Weights of a small GPT-style language model, trained from scratch on English Wikipedia.
Size: 8 layers, width 192, MLP 768 GELU, vocabulary 6632.
Training: a variant of SOAP for these matrices, 157M tokens, 4792 steps.
Each number is 500 + 40 x the weight over its row's rms, rounded and kept within 0 to 999. Layers, rows and columns count from 0. Numbers have three digits each. The size before them is the row's rms in percent of the matrix's.

# layer 2 MLP down (transposed), 768x192, rms 0.149, rows 608-680, columns 0-95
094:516508502518471584498503485398504531465437474494470456492523443505556519525505529588497456466475525534423527525458505495543568528444509506529491504527463519508516516437528542436419474536530484456515546498483474526547550494439465476497503513470394505465582494521544545545531516474522480455
101:486563488503596498517517524496588435439471507521530510551511424384491484494505564535449531581542484521523525521487498416524479522539471507528556445510509528476485499525465454406430463389438603509524495457496521551506521427481477448472471470519570471478513492425466545473505481493515470490
109:534443530465541385437480509429486457471468484536450519493516541562482488483558491561550554478525585529534458506478487526470487523490435454447589502512480457624405470510538491455474530474471531433515536449512485452564528513499492485568529544550496506554476612499508463480473508481479515461
105:521483514488483583556512556488491540469567559513491569489436532559576506516535493467469490495496451491511497506533504476580469488556569473530451489538512501376506561530568508461491565571442528494491503491570493528454425464501492485534613452540479431489507539464528508531545423505470486531
098:510529545423501539535475527441527489537561442416539514453559555446451513582507431568582564521554529462512529465518455522515536495401544556476481578520497522571502501474489484440483563522520484486539523524453486506453486517563495521534519498483465436510520476540536449506523525486469460492
107:569495510501469485477551504463555550506587501454534543529520488549513510538471393479586574452509541506530449523471568472556478514413489591516471454488490445539505496534477545479508570443432483519507491477459504525422522468507461481517549433502468485564515525474517490555503490462424481535
099:413463572557566476521436519507538488495486454524452487502503443535503538490548535474445514374484477504487500420518426505559500521509382473528517547447503526506555512455523422478527520510524518545515385496510417510506487503437466523476515518480529496493559407433463475501447491472454550482
107:480511611495484467486543460493488510479474561490477445479493548551562510511503497507464534465525484515558507502561526506520505518524433505503476556486561480564534443529469483526451569456486531471455433550457451517465513495469511494474431578551487485436518479511481440483515459510473555524
099:545451480517509469526565509516450438504494584532523467470440455523527595468476520547558530523530499515563462545483541517593492490498485433452517422531492497510455476490560503446527495502529513524467505443514450519445503476514464514478547479455471486457525545430447490512468445522509478482
098:556423494453442457521489469526488475413529524534428467544501470563557498549528439548574533453497502569450455486595498489539516507521478466545462518484516524432479531496536539472544572531547435542525574520552486562467505520576478563504542468441566543493510552535507493459535538557461463530
095:484523578545431491526519485485515569508514494458432459470474525603552554466539474562549554500535390542477537503481488491591508454491491456546492441437489495479515596505483512544519471548509449517511507519499437485515448477543457558491504482517513488460502470541499510494512502501534545489
101:491482484570485470565486440480479563506418530450443465462509460565428503514491462458539505580548550474431532466580470543604464437536520532500491534471517437505529538534524509518525466536475482539571503551587469523498545503537497519506450476438509485510540485509524507503456517504505461508
095:511479474506488510497555548551491520523527464493476488597506482569507437487416518527521450460554518489503474524520573583509525514473468520483491539586450404464470515403518492549521493556455516566433514467531500476550576539510520496454507568462479507529495544569428473507469548503563557478
092:529536552519505421451517499477454518456535503457482496505454530551456548514450496522476589470447522476469541512483560478521491551536518471524488462457452476498532490496517525492403444505548473450531488460470564489494480479513485497453525442486555501526465565522487470447479539543516461510
104:549441536510526536525438533511489479507488483474557540473434470479560587461490465523491479540601475496519505551460472445551456519505497448588424578528538451555526466511538511517427487474476543531477454549433540546507499473516482529520533551422528530464492465529445559525488511482472511569
096:418592490522491500557555548505492542567542481471433476421561566457452538468489456497527438458468482447487532597436521507532402527545526446461411472545427464503497474541495495479465484485536495482496507561485530521474509498509462497538501510427405455551502521547516497523530481490470462502
101:493538527441435493541509589422493534534520491517623424546455535515484476494551415573520541423487489559513493564527548494510459467468473540472512465519502521441435491482544547514486471462454539465432422433513554492513438482495512511477540491546451464495518454484570512542548533452510502504
085:477513537516498433483561469441523498541517496568453573528552432476454526486545526493497509524425451561460482495522479458576486536475467509461447478469516535577462539574509456501552520471529492514475567502525482515437461465509534469486574471516514499499492491366511480525490430507435543493
092:482472532539504527525502483582461512429513535521520489506453463483487560416421473474514476474482520441447526485533485556467432513506562530516495564506495601519598519558457488504592366476451548466427501463538535527508437531464521502553533501529470425507502468561439481478539548498482465481
097:516490553519532468512546464534538506515502530545466515486509504483543575448483500548523448503599507549493517534489496480421463467485438501452491527519522432490507478504543439554592536556537508491458473435505520433543536521555534508492479538463497462456527498546526468503605523426465558500
098:512520493448486435614503451485520510538519545555494562537486511461481459474507480453517444549503496501502511441466570490459555572506522541503431515507498520496479520528515518500513566468571514431540564494565456499522478509498511567532431481494502537464482488504558505545498561503552632556
101:477552440486487551495493524487564569462501547532487524533498533423526486491499559501485474526501513511523529519466552531560593523436518550503517553504525565485425537500486493447492561524509565503407498535489523483475486536613499470501487511488496525408481491457520501530478498503563448508
110:480395410458585501512509589451519533459511504493558428483537533521526427600550536506504487526501519449517535518537509527508471556473450409445505479467506444450443508542477525519439459448498490496523551520498507553492552497420477466500555485504433516520459497422547599500476482516505481509
103:561490417512476528504560574520486446585432524573534443471518451513489473501451468571524470535529443458501500496517539564428534419431455519564453512606502465524508510537536507478576600529440480542522496519492476513473526525536466453433477456481504443504555508477563445516503500489490404520
093:486515538537525431545467469526508409471530557557435546560466527576554454518529502448512549518487474513493477548517564414492462471478543448455514549494521438453462396576577511455499466469483549469450519503495512503489461549440557473552594503443487517484515437508463515533544473536554524506
103:501559504522472570515499473472484485512421529521453533410493516516491413440585569508504501498496554439522518486519508463507439459434576501388508540513514503526419407505453473486520485461507452529476518515551502503583442503526484483487512498464483439455520494545524436501414453431526446513
117:489515475444486518485507467518530463491437555525546514501536489568516394545473469437504528492486513434506525518483476506514499485493461501596488485508538520497545582461496535489512507439473531570490528495540513552526527509501542445545473425547468429480480475415543553484506504445505544458
091:459431456413446438546520455474487467527486519487465482456478445519530501539532521567442503481567513510505467475546580473465501499467466585481519531547493503458448507501468602526475474468504514534492521480513502507517447630425519507472505573515516478482508518543481537502539497452495496551
111:430553499521461477565555503469535532440556481536363453471512487502530547493399437526492444481513488485486501480514488467440479485537542469461453528512544536440477503539537559477513493550590465497476475466490477509535446495512410512549499487495445490485520528501475513587486467492473453480
087:482474504508466541623517484565436492450487539500471569450533513550581522493559499485487445503537465476444586493482519514463483550490535483492448558527434480492585469468597618483543478437499534504469576523569496532506515491522493502480487531455528500433573512538515471561480474544481434470
100:453473528539501550512485569514453473500542538473498496441445510578512535538456539540451460536546544518447497451504484490480494550549541477526432556518552496488449540511483505462521483495508421572475534496533547546498552485528450508427550540489503473516502528448500487453482448570492497516
099:486498424537477560496467542473513565547433499506483525489559514528555494556486529581548483511560546479583519502476480587452488484544518466409501503513544453541505440496482495541461560512464511562535519506491541483460413466491525484489533525476485455433499540478508569490492482464507480501
103:453459544504513521500529421526604515441536462525531555578543507529557445463465531494480528536554475475495408482540501489485515497475496480506498465473469473524538503455540465470410515530503558558485433552533531525475485587544488524527408442545578474453531444479481435505473531501486473565
106:444475478555556512462496457526438527538504522476477535437520507517535585478518487558498455533474531439487543498545570505520482527535520518527535512476565495490522468516475510592495444444519493555497468496471574516508541511483500461528475426477491508534557551530432548455568539474484440457
100:481546468507486485498461496515468492523441525508476483547539528481565456544535530504537515487523539546473471547576519456434498432513511523494574458476516511494439548522467454479511581536464467498517455482565477570542472525489502469492537485566556560509477455477419557505470586548439534503
096:463531523528513474475477525525459404567502521525457513468532498479484449525516492548456474455448535458561477403481472505497471533475509452519526391494461560538506602534546498544571548569539488558464506552542557457572506454467535460534534509424528534483521432509513462458433484489497481515
111:566409503556584435431523511518492550525523553430507481491503498484510492537542521603510500470508527505483506545492530463470561559537526530491547509470470516527530510532489521476543556490517538457507569445536455468455491570540485462526588426479484540563502459537565508515530587526504482545
097:477535454476529509494510509624564470514467496517467467486489544526501468466430513507492440514492503521508420464453411439477451427416511450485467484494466463511530440526497428447462529532523486491489465445515424490534476523510532412537487466453476585468507568549451486521498547510526586431
092:474474537519453466522448526469523493424532506517519536444499506575464497512529544506502522497508547505514533498522520495558513549425464486436481573452554514478536568522505454461567538543497544499571542477522530446486521427509514551483513492534497527531406544500534445544512462461490503483
092:497545481470522535458505462557434552491495405496448487491455513517481467506435430495570571595455535471532546434439443490477441455461501505542521418505524509494520508472501512484527506541487415482545449578491519546520499553581503494466445503475523537490462514422500470538496467493459447488
098:480442554496514496487497554423471470419551518481540523499525479517548485497548516561472469527447545487462531520511512463454441494459532464509574472421502542503532516587441541499438501428557517540471526493456483475490542467491588466529547502495575478498502512474515452498524529517499464488
094:487415480503465491476493518542580457464511489485490485486446590529539510515482486489554493525546509472393574449571503487528530434471458513558510583599483466526536458506555459557535552484533535514501485524473573512446575535524537558393526524506525497518473451507467466504519505471478504439
100:533547467439524435495470480481467536621498514484536522513498523532514591514427446537588499465502492495432449564500574490483480462447482498552516496515475458476501484501489522516483511491494520480478447503500536456419441468469498489480580540457515523452432472559480528506455527507501515529
092:425507524556451520526480507567508482500516503499472503537495448559504473468415487554475511524551541476523490486468433493444482559530489500491525518554472495559538484561507485499483434462454503502490498508600509479557480543448457534518512525474506526470558542424568469478475475483449581461
100:544490494537450407514466486485557492444499466544526497454526454493494419512588502507535524471533458493446453534473460515531558491471498469500527573511505479591526505533531511471468525492444507482550504535461523466559520471507522500419528514448458552480477547521561616468541575549497509536
109:538559473526414453489505522557505542474569466431474511495534496522455486470489466578485447488460484462556531527526516468579455552508531409465436525444554438489445526500469480458499534405483489563565477500505519541441455565454461467457547466529461482556517532478513546508460537516542469531
087:501491566472471487482572491495588532529455540501485449567432548525483507460497502539565464433517527530493458453493501559500522527604499524519548546530458505519502476489499533481481478502471475527550492538518531581585481583518473573441502466504542456538434505491460524523559487482474553527
088:387503419473568514570480507538526493507513484455526487498439549499415466510408485526551397478501520456551543500496613475494527496495451492572481451490509499488540512484554523475486469497503466474457512512491504618459578517455444502368546529473526498495441502507531554503490561517539466526
120:522567538560575532414479475492530442554470577561519482525468474439461551547468587573474488508439452527500477498537497513476523436506464473401554488477514549495453519459521497501521449494518483452481512511535525562465512454433488489510455530490549493458499520435485486462461537491489498488
094:467520579510415433545471473467548498447426437566475522522521457536527473448570510511513449407490506552473445459500471497541543514540566554546505442465471507537468529520499603450562519496463552478454510486481443509498514491472473406504486456506531426504445497572446561437506499577452484499
110:495473472511540426474528515473438497537498456451491557582431556476498561501552479488587533499526466483518501426455557498481576501442487471541469472503473485417446494500515506575514502449532482506487462552470550578513489473509522451473490505533523570447478521607444496485473496546518504509
104:505530572464490430438497427461486521474488507494461526508483483454471514448517507553474520578518475518554464473487531520550587568470490513543535476552485514450502411473497507493525521605517595455534630528513565526515438416503542525467518522483528483516536484542489507488515420503476567487
118:516559482556485526481443509478524494466464516508461484520497524477473434476476454524483508528536584465541485538551573524486519503540481572540565470528479494539499500543506512438487475526414528444448540476489547564495553462482516490406458550462459500486477513405526508482506425502569495424
116:564495469502548518517436503493489429540435506506532479476481508435514518531540497425509445488544501528539471499428585494524581509503409493510547545455520599494441434476541523540543489434518529435532509553435459471472556418466441471479522517488487580513518511452468602494469500506485490447
096:523562543503471428518554475522470435488532509520460539462575498519538484501558406549497487539456589476492492510538585485494490556471482380505528565462518486557542450565501500520480566487504539538520597488544453499464453464466449511519505495538456494499438501528510437514470522521519534509
099:591562442504521438481468572486447531473503511472536430472452492454453571520472438571470537524477407552462543517486506523542507526442552506550507532508485474465501475493533457470590465506503458488437510486507471572522501524465466514612506495460460488553496583569493428493527509515488514526
086:461475444497487465452462541438567484485548513497473465505507514468486382493543539584411483495464496497430513495584429481514625558464564485480501449492471494534425458543515434454488514466590481507459512509504503499556585490542484482546496496492534520488487494448562538490493442546555451488
107:499430535514529550502402540509520436526513584542484537491516470478443500557521483531522457526495481518522509503501469552453495494567489526474529415503505525433476508439560493527486483476461496594502535425604512513529539450498535525438506537497458531468499573491455499470476555539561496526
089:501356497483547481531523513502481522506441521432566542512515566526585484559484545551492488509475496398534423444525504498501542587488465466557440459480540465506531488561497486490520449524520521515489505502517510483428467512572467603582516528473561489568477506448523472473508441543474402499
093:499555518552503507474531495491469485515507513546516474495524523496550547416502537452471556512528436519541458502528458505411548483472467530496520511468429496505524488449550453486552476480453556483483498527484472487565452478513494472510555443608540503521482513514513524478420482519478593483
112:527483612519545519475476474468422555458503458495536482450438446416491550500486539459480453554464464492462487539427521477476512546504546470414517592516525516523475479570519554505515559565553541503503470462533481521496516468428461439550486525510530530470562489460460483512430536480549459525
096:560479420450554515467466486564493498457501479591535537419537506565512480531493477476491567531517537477544533511534470432554524496514427442497479531574463451447439487531481521565424507555482454579487468455566531514466452509491506573480510535502463472525494574481563468521507512428404490470
096:466505512524536479523520458543525454562472570491497467499418507561482396498475484472514554477522467542477552569521519502416456533565577590506551555532532484406560497476496553510448584448522519473506522494434512473532467507506459479528567510496521460477489577373473533491545484555563536532
103:536458527513562547551451513498553539450471500510468469540515487513417517467433504509498496507520548535539448489524509457485458516459499517498482522633534556465508582586535479531464543474473472550538496441514423516471496553419480478551505530498450516491528466546419544508545494518449475516
099:480492525480477526450577550529534479463519445486478510503541518501522463484462538528510476479510419538495480432446500533507448534508536400467529443497471471494446527524492475548517520559527474555509402601510578547438485546559453518498517433528483546467472516506460457545481476471470492490
100:525514537476408550512508549543512499480507469457446507546554466522483475451489432509518489492466545521511539553491505448470470435527469534452535549546544457522560510554472519414448440513460517592516529465532616521570482422493521554518534515517480422573460448539532481550451481503502482473
095:529476481513521513456473532464506511523484505534468519516527510538460432516454467480474508527438458434486526462510498563498460533509539497505560541502526455446587500418425478455456518454455420516537543541489511523556477532486519560409543589533477520530531508493472525556470506475552458524
101:437530513542526454490524495546483437485478437459488465392542448485581549546497496511539522518490492511484531517511514559459533540455496411510526485437488474487481509540489490460568495474592511542515515469531527483483492547465442420483469513526479507425466511510553462474540513538439546482
095:472374460526497562457577512521537527515474530543490493511525451534511556459470438530574492501477499510577498505498454516466489425538475495543504535514503496515449481507475449522402504488452501566486442527453501458463544498533480494548472479519476464579549409472455543544511531528526497473
099:425491469522506510456482543497493396555493453525580578561516508446513525471578509493549480547537509556485491497559482516399440458554460452478558453461493501472521481552489517503545539498497517468475524487520531557517418487374543463499465423551519488502501462479499520454562529508525465481
114:454472463517542574478508532434489433495529520540493553547521614503558454480493582485524538443522470525610493431512500475509512432512526415487551446449488551518528513490440507535493520580494480483527510443518486540441483455544568479594464542502493499456577543510456508506504476484420429499
096:535470444440445568522511524385528489505542413535519525469524493484406545526485615507443487464458484512477530480515562505484493554496501464428559571547476484480483488542518506545467545515493430490434494426432451535535493539533511493524500420511538513504498556546506440458498509497521469494
101:486488592561525534502474475554491443474523546483464509563519436565496459564490486389548442490476438504465504553461464523447508489538463507434507476544494428533545491463516513507475503542469500540537490440421455491571446555535481419482470485476542492483497550506486499417529479489418493481
# layer 2 MLP up, 768x192, rms 0.161, rows 609-680, columns 0-95
103:515477508509406480483497547536448535540537487464509505513490454428463541521566463503465445588474438537622454444483552502526506489475558477494483566488480564453418359445497509493523514476521555473477521532455478493556473512533575529536416521479533535554534460458501522468502480486512514478
098:545490497542545578454492498451510469493462503528524553521562485475539495456509524514490515559501486546474471491512516460475542459502542522502483489472488464467514574526544482490510593490433431461525480572444499433462500491543497491452552506510500478491555537532473567562501467462528452481
101:473499502476547523485532511449455482472515461520499472486515465520499495484487446539520463538462527551492498434547455502510462499494416444443551531525463600619500476505534471531503454371534513541542532477509475460474483531500465514439495506582495510484495483481509440523433529482408525576
099:471538450542514546453511521466511524491455514540523463565546410558540492467524560456439542538483459500529537562449499533483442482476455451498490506505528462433549508478469562492557506525450449503528472492510467481512562491536534472517528495438492526478501521490430571543475489517474557393
099:474429479410551426552498486518450501529507515405493451512498572534573500492563561539563542556506484433450505518450472380459532507482466566497451509489505584527513529509452503519442470465560495460485451536486478430545488495532530536565482449535467451492502518472545516487469498501490481546
105:507463475482558538528594561510439454456472469462460520505548572571530475476524445437454526515504499445488519521373467579518503475510541511509517447506453445432448573527527497537458388473500502503551470444539488516604467443538487459478547490468555512461509498481463492496529552513505484497
099:504514492479476563475488483520460497514540496531497531485509511483513474481475518406490548475583455439492476476504499513518508534482512490497489472461476547448456508483475471500458483519518489480484412503431485535467437503507449420486494504486557515446477484506641443444443487517469525499
102:477525494483475526436439476563367442562531490488516483471525475477475475433445540502540478454467499489551474503519525458535553514437551565446559531492552517503433483523489467552447488419430469536534539534528408580486535512564516543486497508468474497378554466517474516544498474594533526480
092:497514566508516507521522497492533445505567469494472552462467490471580489486490479499403529484507515543419465515527478526479561453492536484463494493502522539470481454524517461528583481586470453481456449447469484469578447560531490420536456408395524515466481420517518527503523532547541487512
090:548395533448523492520473515454491348481581485543560455465474507473552470505489551563427531475517502506550479514471510511537469470537481465448495512502521495522489567490500468538534519509486455530536487578518514505554526580461516532528403525502488534486525493533481499509496467546549486519
101:458501548383453557494501497552402429459526465531547501541563460586540495482459516501502458484504519480509509375582459534533541517451514496459445567447462535512496432471473538543486454459576516479506501471516481521420525447619447489484474528532511451475453569517493517519515502540501510492
095:451518470518496477441501496463491440531542460432531564505559494428518522531503565502496403419564444485483454517528466459536544507543492504519464448457498556463537528481508464441496476472498440536508440536476510499452494469573427463569514489545556544542445538521529528486491514580495469542
090:530502516493507475564478409498468487533579428516521558547542475549412518491436564481467535466526501568438542407535522470507503522477455473506509480522460467450475517426499516529453490516516439479419421464520520442568476451537499485516492479506483560458493497530524478479495464544499493556
106:478525525489486538454527470503394503512466544473543535546568462520544506572430502580501505488468479464481526585487507446562487515539510499530498419483498488491501562460464504516546482508488522488488515509492549500485457458506526413509478477480557564490448496413444522515505505478613524513
090:561449514464572508512445515475483497524491466574489540479467479588564438496497549559514500467441458463522451514477536473494547521432488530447509592530524451453492517512428534563449490485460482485495538443417437492464462538519584463438563518511496460522519468489498460489536462524438507511
109:474539474545474539472498487589491479449466517506470502506473481486490567485517532556486428484552444446433572459490465438451479542439416417576473483555513533504439493496449545494497503447475486572463514533544502533483547520472486478520552509477468508462474558519484398490466569477486528441
089:486443463487495494536515518497483514488493482509510501541456483512464478561520545523481520481538509484502535520506504516536476504552562516497587521543485408402491526398469504581483481496437445556497538387475545543590528544471476472478547444474496532441506520540455492489500519470510560463
092:452492495491501581468441487543487526496486567513491556427495495523474492452455499532474428423549512562470471472568467517453560488452491542443473512472460491454458518492478580529449461535463529445466524401439520503476540527602549501530578466513459492434537542511531549558483453560443534501
096:493536530452499470463511473517501495561506492474395557461485503507501548594512544495546535502489537473563495515514532543476585534475537452567460444435517507448464489605412531484406488575502476480501415512588514506462478508507454458536505472499481566540527569529492496589560589510508483521
095:535480386529482534442451518475502479458538494486469467539551516476477575453569479566486464445476491540513501535434489545535444512521458499492464538511488491530486479500467463542520497499552583466534509498517554513505584526498469437512522467471473413567473509563544625467456448550548439487
094:394501446439431503501509486474428527499492493459480535546510585466479484492440458528491489534535521458563470490503485572564528520500609516465558496492502566444522466436508459540574497489485509493461587394462500541489478606501420454520573452474480499522505544503474510477514489484501546406
103:478478532514534499530551489496542471606483444534522542465467414527595382542542512477445535493477432492564515496558547495550533447527508497493585521569431498518488512502542569519541463472478508631499504528406454490429446474488519545523503459423503469494539474470566548504510440478526470504
108:580572494504446494559528473506481520480560479500510551470482496473511493566489448493531462529449535487525520472468484490548528494494550500510609441484492515469459500498413466534523528476422534543493510428502549495462494541498490571555421438508556493480438530510533512469491429453497521426
100:475511497485554516611495520513497523549422497472510496491447539479467504523478505517516447567503473537453487497479508487471504444490534481519593515537536494527500517455475496496507496479411512513530501473482448526483528441521442494508485495465503509428556523506422414512491603485381537529
097:506518538510501510484476514445502437459507506471475541519562547504531452469441504509583457485539524394484514483548549487522471550441533509464506504572475552508582474473509474550500573487473414534561533518535442509524503506520504514437569521476550572459476468506548476506472562477442468438
111:467453487451479493446503484476594487488537594492545413508470570473478500502532514479475462526486512490491487499436535503534385422453494504476512532454487521519513532474456501503468492492480510455496573512454512516527465537547521479509518532482474498603571530418407581492482526539525479466
096:503505599585593536480465497487483497450451586459528524561532562480501527450474525498509476549437495533490522503534478506512517478520561488485440512490510512563599465494477480512519442493525467404585509479525481531511524521526471491484477537465481539492579513491471540415406502495430516492
091:480471579460489569388486477441487479483501530532536516432551488523517425537520512524491553463475479451492512534567454464490539521429567516542429446501569550542439426493446541516508476525461422473438570466464444563543414508558494455466535484504515480457559467538481431484441443518508461487
092:516546488553470454416501508499587496477497499529451507532504448461480526560528453472553496543496506497457424456484496529525508460497439537472523479498578485534419456519479457471439471482482488494513456441482533522516539591507461453487525492571478488498541514513470557469455515505566499563
090:552519490480494528449540517478512512470504478501433511479551483531484498559503447489495514456488438500420462559477511509532544503541513562482456477491541525460508477532526466503447564497563514417502505472536541418489462480582529508523515508505491504558479471520490485529469449408436515432
103:395491458499583478573460594460477543532544442435491502444452531493529533432484498514385562432503467489542587539471558436531536512461542513488533522498484522449501544536477497514468505537494532416440543457445477525526510537543488461512466424490490531468529480482517544553522461524487488594
091:507550511528426552472564518476506450515536519515520535425483477523609451472492610515501450531468453509523500497471491536488482461474505495511505537466514517445479589506481457500436453564488493472455486516538441537465487539452451439501410473508473505470484441451549523420431512477551500534
099:448508505436548522544469499446531430452534473525512483514498507470537497537559501404455487484466506479478626483506536545542546497448560492482556568443505508499434518483475453516461435577528543508569513459493473442573560514460526540533519555467510460512536499577536517530472546517441573501
112:520475449547520533546498537450514471498484458553483528522465466519480497483581504596429472488497469501480491459398529517475507496489492476515478603523484457546562509471539477460528507468503553494487523526395475514525540453623531564527539479471448403409518496455463465505507422516507464484
102:584472447505449535492493571472555493498496484443487530448455522533519487517509464494426580553523433504528493562503520555553481506497500510470492523456530514481433409475567459538441513493484505505591457519488454455519487482464494531523512523514510462436481522502444475470513505518458490497
096:441512473480591490458527503499524444510444497455556489466533495473543429558473508495490598535500536472534488436466478481517484510448524499515516447461527545540575462484505437501490556459488475496426493503544502457473504487537493556502510514532493570480475457525598509469521525521570548501
090:505498531517502546465515458497512514457547540473467512481557437481538507469491532482556457506506559518476519512535550533476400489487453490493524484531484545540557500484537524499503543558540473491468482497512492546535553484520486516516389517458510491490561582522476474451423512448507426478
109:536468513502510575476478500556441495517508479446538521567510479515503481454431417467456498510504456500447420502481515550465462385492457471510477554500464544549412424485457505514522463487502502515440489437550561546536520529470502458568527493541422504396482495492457525474521537568543524388
087:510520551526553488540537505487534558487490510523550488406516443572535497477544509487450474498502514475404484526541537568474541541477468575507481544536533558439548554557438416459594467470493510398485524487427556470513556450536497547542444573488530469554493516529442521502517486486497530521
096:542525461591549496580466474521478492498501495497473513472567496446564446567559494517432542587567486472517470478459436536454485510577513467478436520509476571547460532490508473506448491492508521479517581473503514486549485459556439531547493533431549529544479481506530511422433459510528545504
098:496534482511465524474462514602474579486463554516459517525513513518472503542479493525450498460541471444553514533493507514467442599524498422457509441435413486452548515439501493513502473465549474506457561498442544531497446511482560511576528489483443572540478521427512574591495532508436466508
110:529510495506525489530541488536491505434523476464491571493512571502564496384549557463510537519538431506457511545479558455474479468451494480431451567479492467486477408452523492522473528475400546505454504499538436510541540477477458476449483478437457549506476500473525527554505505528445581485
093:509543538460511441543543493474559488471473488512599548455490534506510453493515495457532597505472485548487504521485517491495540487507479489542546487411462500423495477522485512511556511518593475470557475560481477488545481493565578430509515512514521509512536493597405504509502553499532450494
107:500507490479512522509498500462387507482446491526504497486532516520525422516499465499465514442496502483490496515561495470471498551484539530506477481549449552503452471415403457511459511527527472516429496492505615479428437521538547523497480555543532466504487462464452497469420508473519532448
094:556522524541488491473461461472439565559494536451533557533489497451558478478474550509547487483550573462467506511470540473482533514535571476455545470546495548452540574502509450542478487526507362416560523514473486521490440532458516452521506468518623505487421447537465562472455510546585477511
104:528487472565515459556489526509454523432527518431493467466539550539548521491493509552462509543525484465500486566511559460501538495401517548443530449470521559493520524537524518545538538430483509473478590488424457463433472498489507458550488494530477489473509480499528450516494542538465539494
094:561480503511501480486458541411443452473467497609519549505534471480552534529447484526483502541509545559513474474387510437567535543463423509465473539531608526499472504474548504521502549526465511506457556491516516545500489497471498544516495482500487540522508550505517486514476522463442482398
096:444527528533530556466477479476510489452484557500518562492541473488491495498444515451466447474476452439451554470519495522503535524532420571577541542522493486532481465421483504452530488371464490559525563502556479489524491433483478516550479552516563508472513524499458454489531458441545542497
097:447463496525505456527508526475473496516583510497493436470519419496512537446489555485412504448472581503509535523516473504528516507523508450399439476523487524472503491513477461526512459496557496529420554474483513486544526477533479536421497503476519532557553467445508478583551524475509511479
111:530530507533479450446531534485481512524459480525534511500481491452511446577509479440559532510479458513551462455503452508386473515507502515505497542469491477490499453533555535577443555476539442483499469532451501500486523473465480494489557551484504501474500564505484570492445440519513466525
096:497540536483436564507441476553479528470493459488524538466556424499528522528527503530448550431509490502487432464438562545601547537479550548566524518478555473445469498549516466480510494517482581503418457484535483517453530460540485497530441484447515495530535475511463473483531460492482558425
101:449457476424451509452529512521507541501482498486507469577476532447457452517475503468431482523474475423480508516548472468475554520404525508579494479481497509455467537530533516522528469487529543503519488467444452495523536508522527585512471492470500515495494457546489450512515531472617426582
099:551523513511479510454498487457516491519477508487515523551538618484515490584551487436445564450537496493583485532547470529477586494474540568524587472409483530412585422430460470569515454514512522501518546510476470475512526460522455478542548517427566471531532458559440557519468448508496538537
100:500523470551598468474456472528554471530477470532504485521466498480501452501458454518457581472492523494540471488441499519522468445555478474469494496462456462436516542478416440459505468561550517508474556387570463520470466527493541396518448542513425498457545487476441579503543464488508436500
104:437482512475500500476513581525492487486529480499548438566523500445557544553442523476564486480573487484480481415468548442527372515585402456472506444525474473542518544543462477529501432474499484501466523506519509479505515506508538495449474501511522533442529469577501447514556465455496422420
097:535451542542516504526519512532474506474453483475511492517560549477524595470516502514519560559502493484457566489463526487491384448551547474477522605505529503471556494529493535522484510500444511470510465518481518532477492477468488499505483490564439486513460530509502491476516474451418519467
106:451560456533490431539511483478519467534565474527390427566561498476542485543532517540404510512479494437521537494511503505501480486469507448437531542540489602511494483486478503498474492477519501476516556547425535495495477524476513538510458501464488531514514418503560490538512436472455447497
092:487609534440458567535519526454487505475518476495508489431509451531448492530556468478611458524520479562465472554434485480502541463490476533472541542551414501533535493436451474513478554513435486426517541504485529445549484515503465462405466521534511602523536549565448537526525495531506563425
101:463607495495489503562458498491573622540417462525477550479463522549447533531515463545491485464410501538481471499536501469502542511524488479509500400506490502475524467497412504499520468522494506521467436482484581550415534515461577457473511484444479457519493531430468444560549518526559519489
091:493498503526484562429464474570572464514598497467535417527560499500483484533523571418481542550480518438494552526505491544494461521481471488535558506478554462484477441483531595492512508479540413499494534528504476505585426520477447539570451494523536443445547443437464481471527477485537404565
099:471500575496510521471559497512508505532419521521486438528539460510471532553590570564608492481463502556497472499509454498476535509523506577536464495483466494535513492528527525543521524535511480523476491469534539518519484402501487444459434491492491445523488450502452540504545582559530602531
095:477440532477465488562473521408526499529504451504457512513496436509479472458521464544505484466559459556559538556437478483517445504490534528506440496528552475525508491494578523529383514508556486500412480526523487556522572499510469433498483522543519481498539469524426505460446446555555479431
102:469513549563491520498475540498486493459507519561515508513489549459482422517539497457463616491568482483536627470554519455465510549519523434510563462476565492464480514486532494482602508409492598537432544527449487596569552511504528517556448523486603519457491549509494520524475462489505497515
093:522535469509484435516516544456527459537430488501444504576542506547536521540473501493515459574464463451486535573551497511537552430506545494529505493508499568545549495478543551517474480592550414509518522435555522532542491553451475500515527505480526493557517552535513486505488485491505492482
098:445534411548532480486459467458517455518536419493462521519499517506497491493471532474514513447482465525434499511523499366437502548490480445475512498501451535462441515489453563480526558561557509459502622458463450515483463526541517489474509446540439504493515516601511453520459545542494490502
094:479561470488463531511540509443515461477525472483464495426501486502495584462461463501472515423440512544483488487444543509566476470549556401520513482516529526495462605459538545489481535489433539440509530484501528546495584486396476490522528564447492522524520490507475507469524474475470535536
101:528425475498513531525469533514487512495552526546505576504578526497413499456457516496486525490494519566542470504536519463495498528497526433551494508626428487544439506504530458482522494525455486525486484503500426477502446492538608492575463549494480430548512451506515509540500478509516570545
100:504596483510501472534499432429485516499532453527398444462430485434461409470574545531510494570505474564454521482445487561531565572498508556554519503497480518467473534489509520519568430545510499523507512499590423481520484527567473457542499544496538526444476496505496511460522496410514532546
110:495465533474405545510552417499495495571418476538526452420503516493544522453395511540473501429519495504500481478452511498550491507513543487496529500461486496458501541456468489507543521504463480601502492472482480493488498483519470453523503524544422485540430515450523495538468505449514465516
092:436469460471476423531463591481485592511476466489483501521563516563497508530464491455476460481499512490555513551537517481541510447511497550531581474460512448477543528490486546537388483521516494471512505509543447521478433451507511476499508500395434526482572455499501542574554473559461494505
098:473535542440517456491455457491511517416515472350547524503542558478402467541470499469501535514495480465464532557469486496487480511517467470485511484514531504523535523483478520535507468496467492561526447405545465559431513503537538429494508466519498474503468442439488466511445529415470497470
102:442516482570423506516541456516537527532542526537529498404484527417475547471529535485465461508460472531509409446506484423448521454581439552532467535469582597498459458451465512499548469483511424455524545496482446491534485475523505529410496567576538429510484456471498484505494481496488452466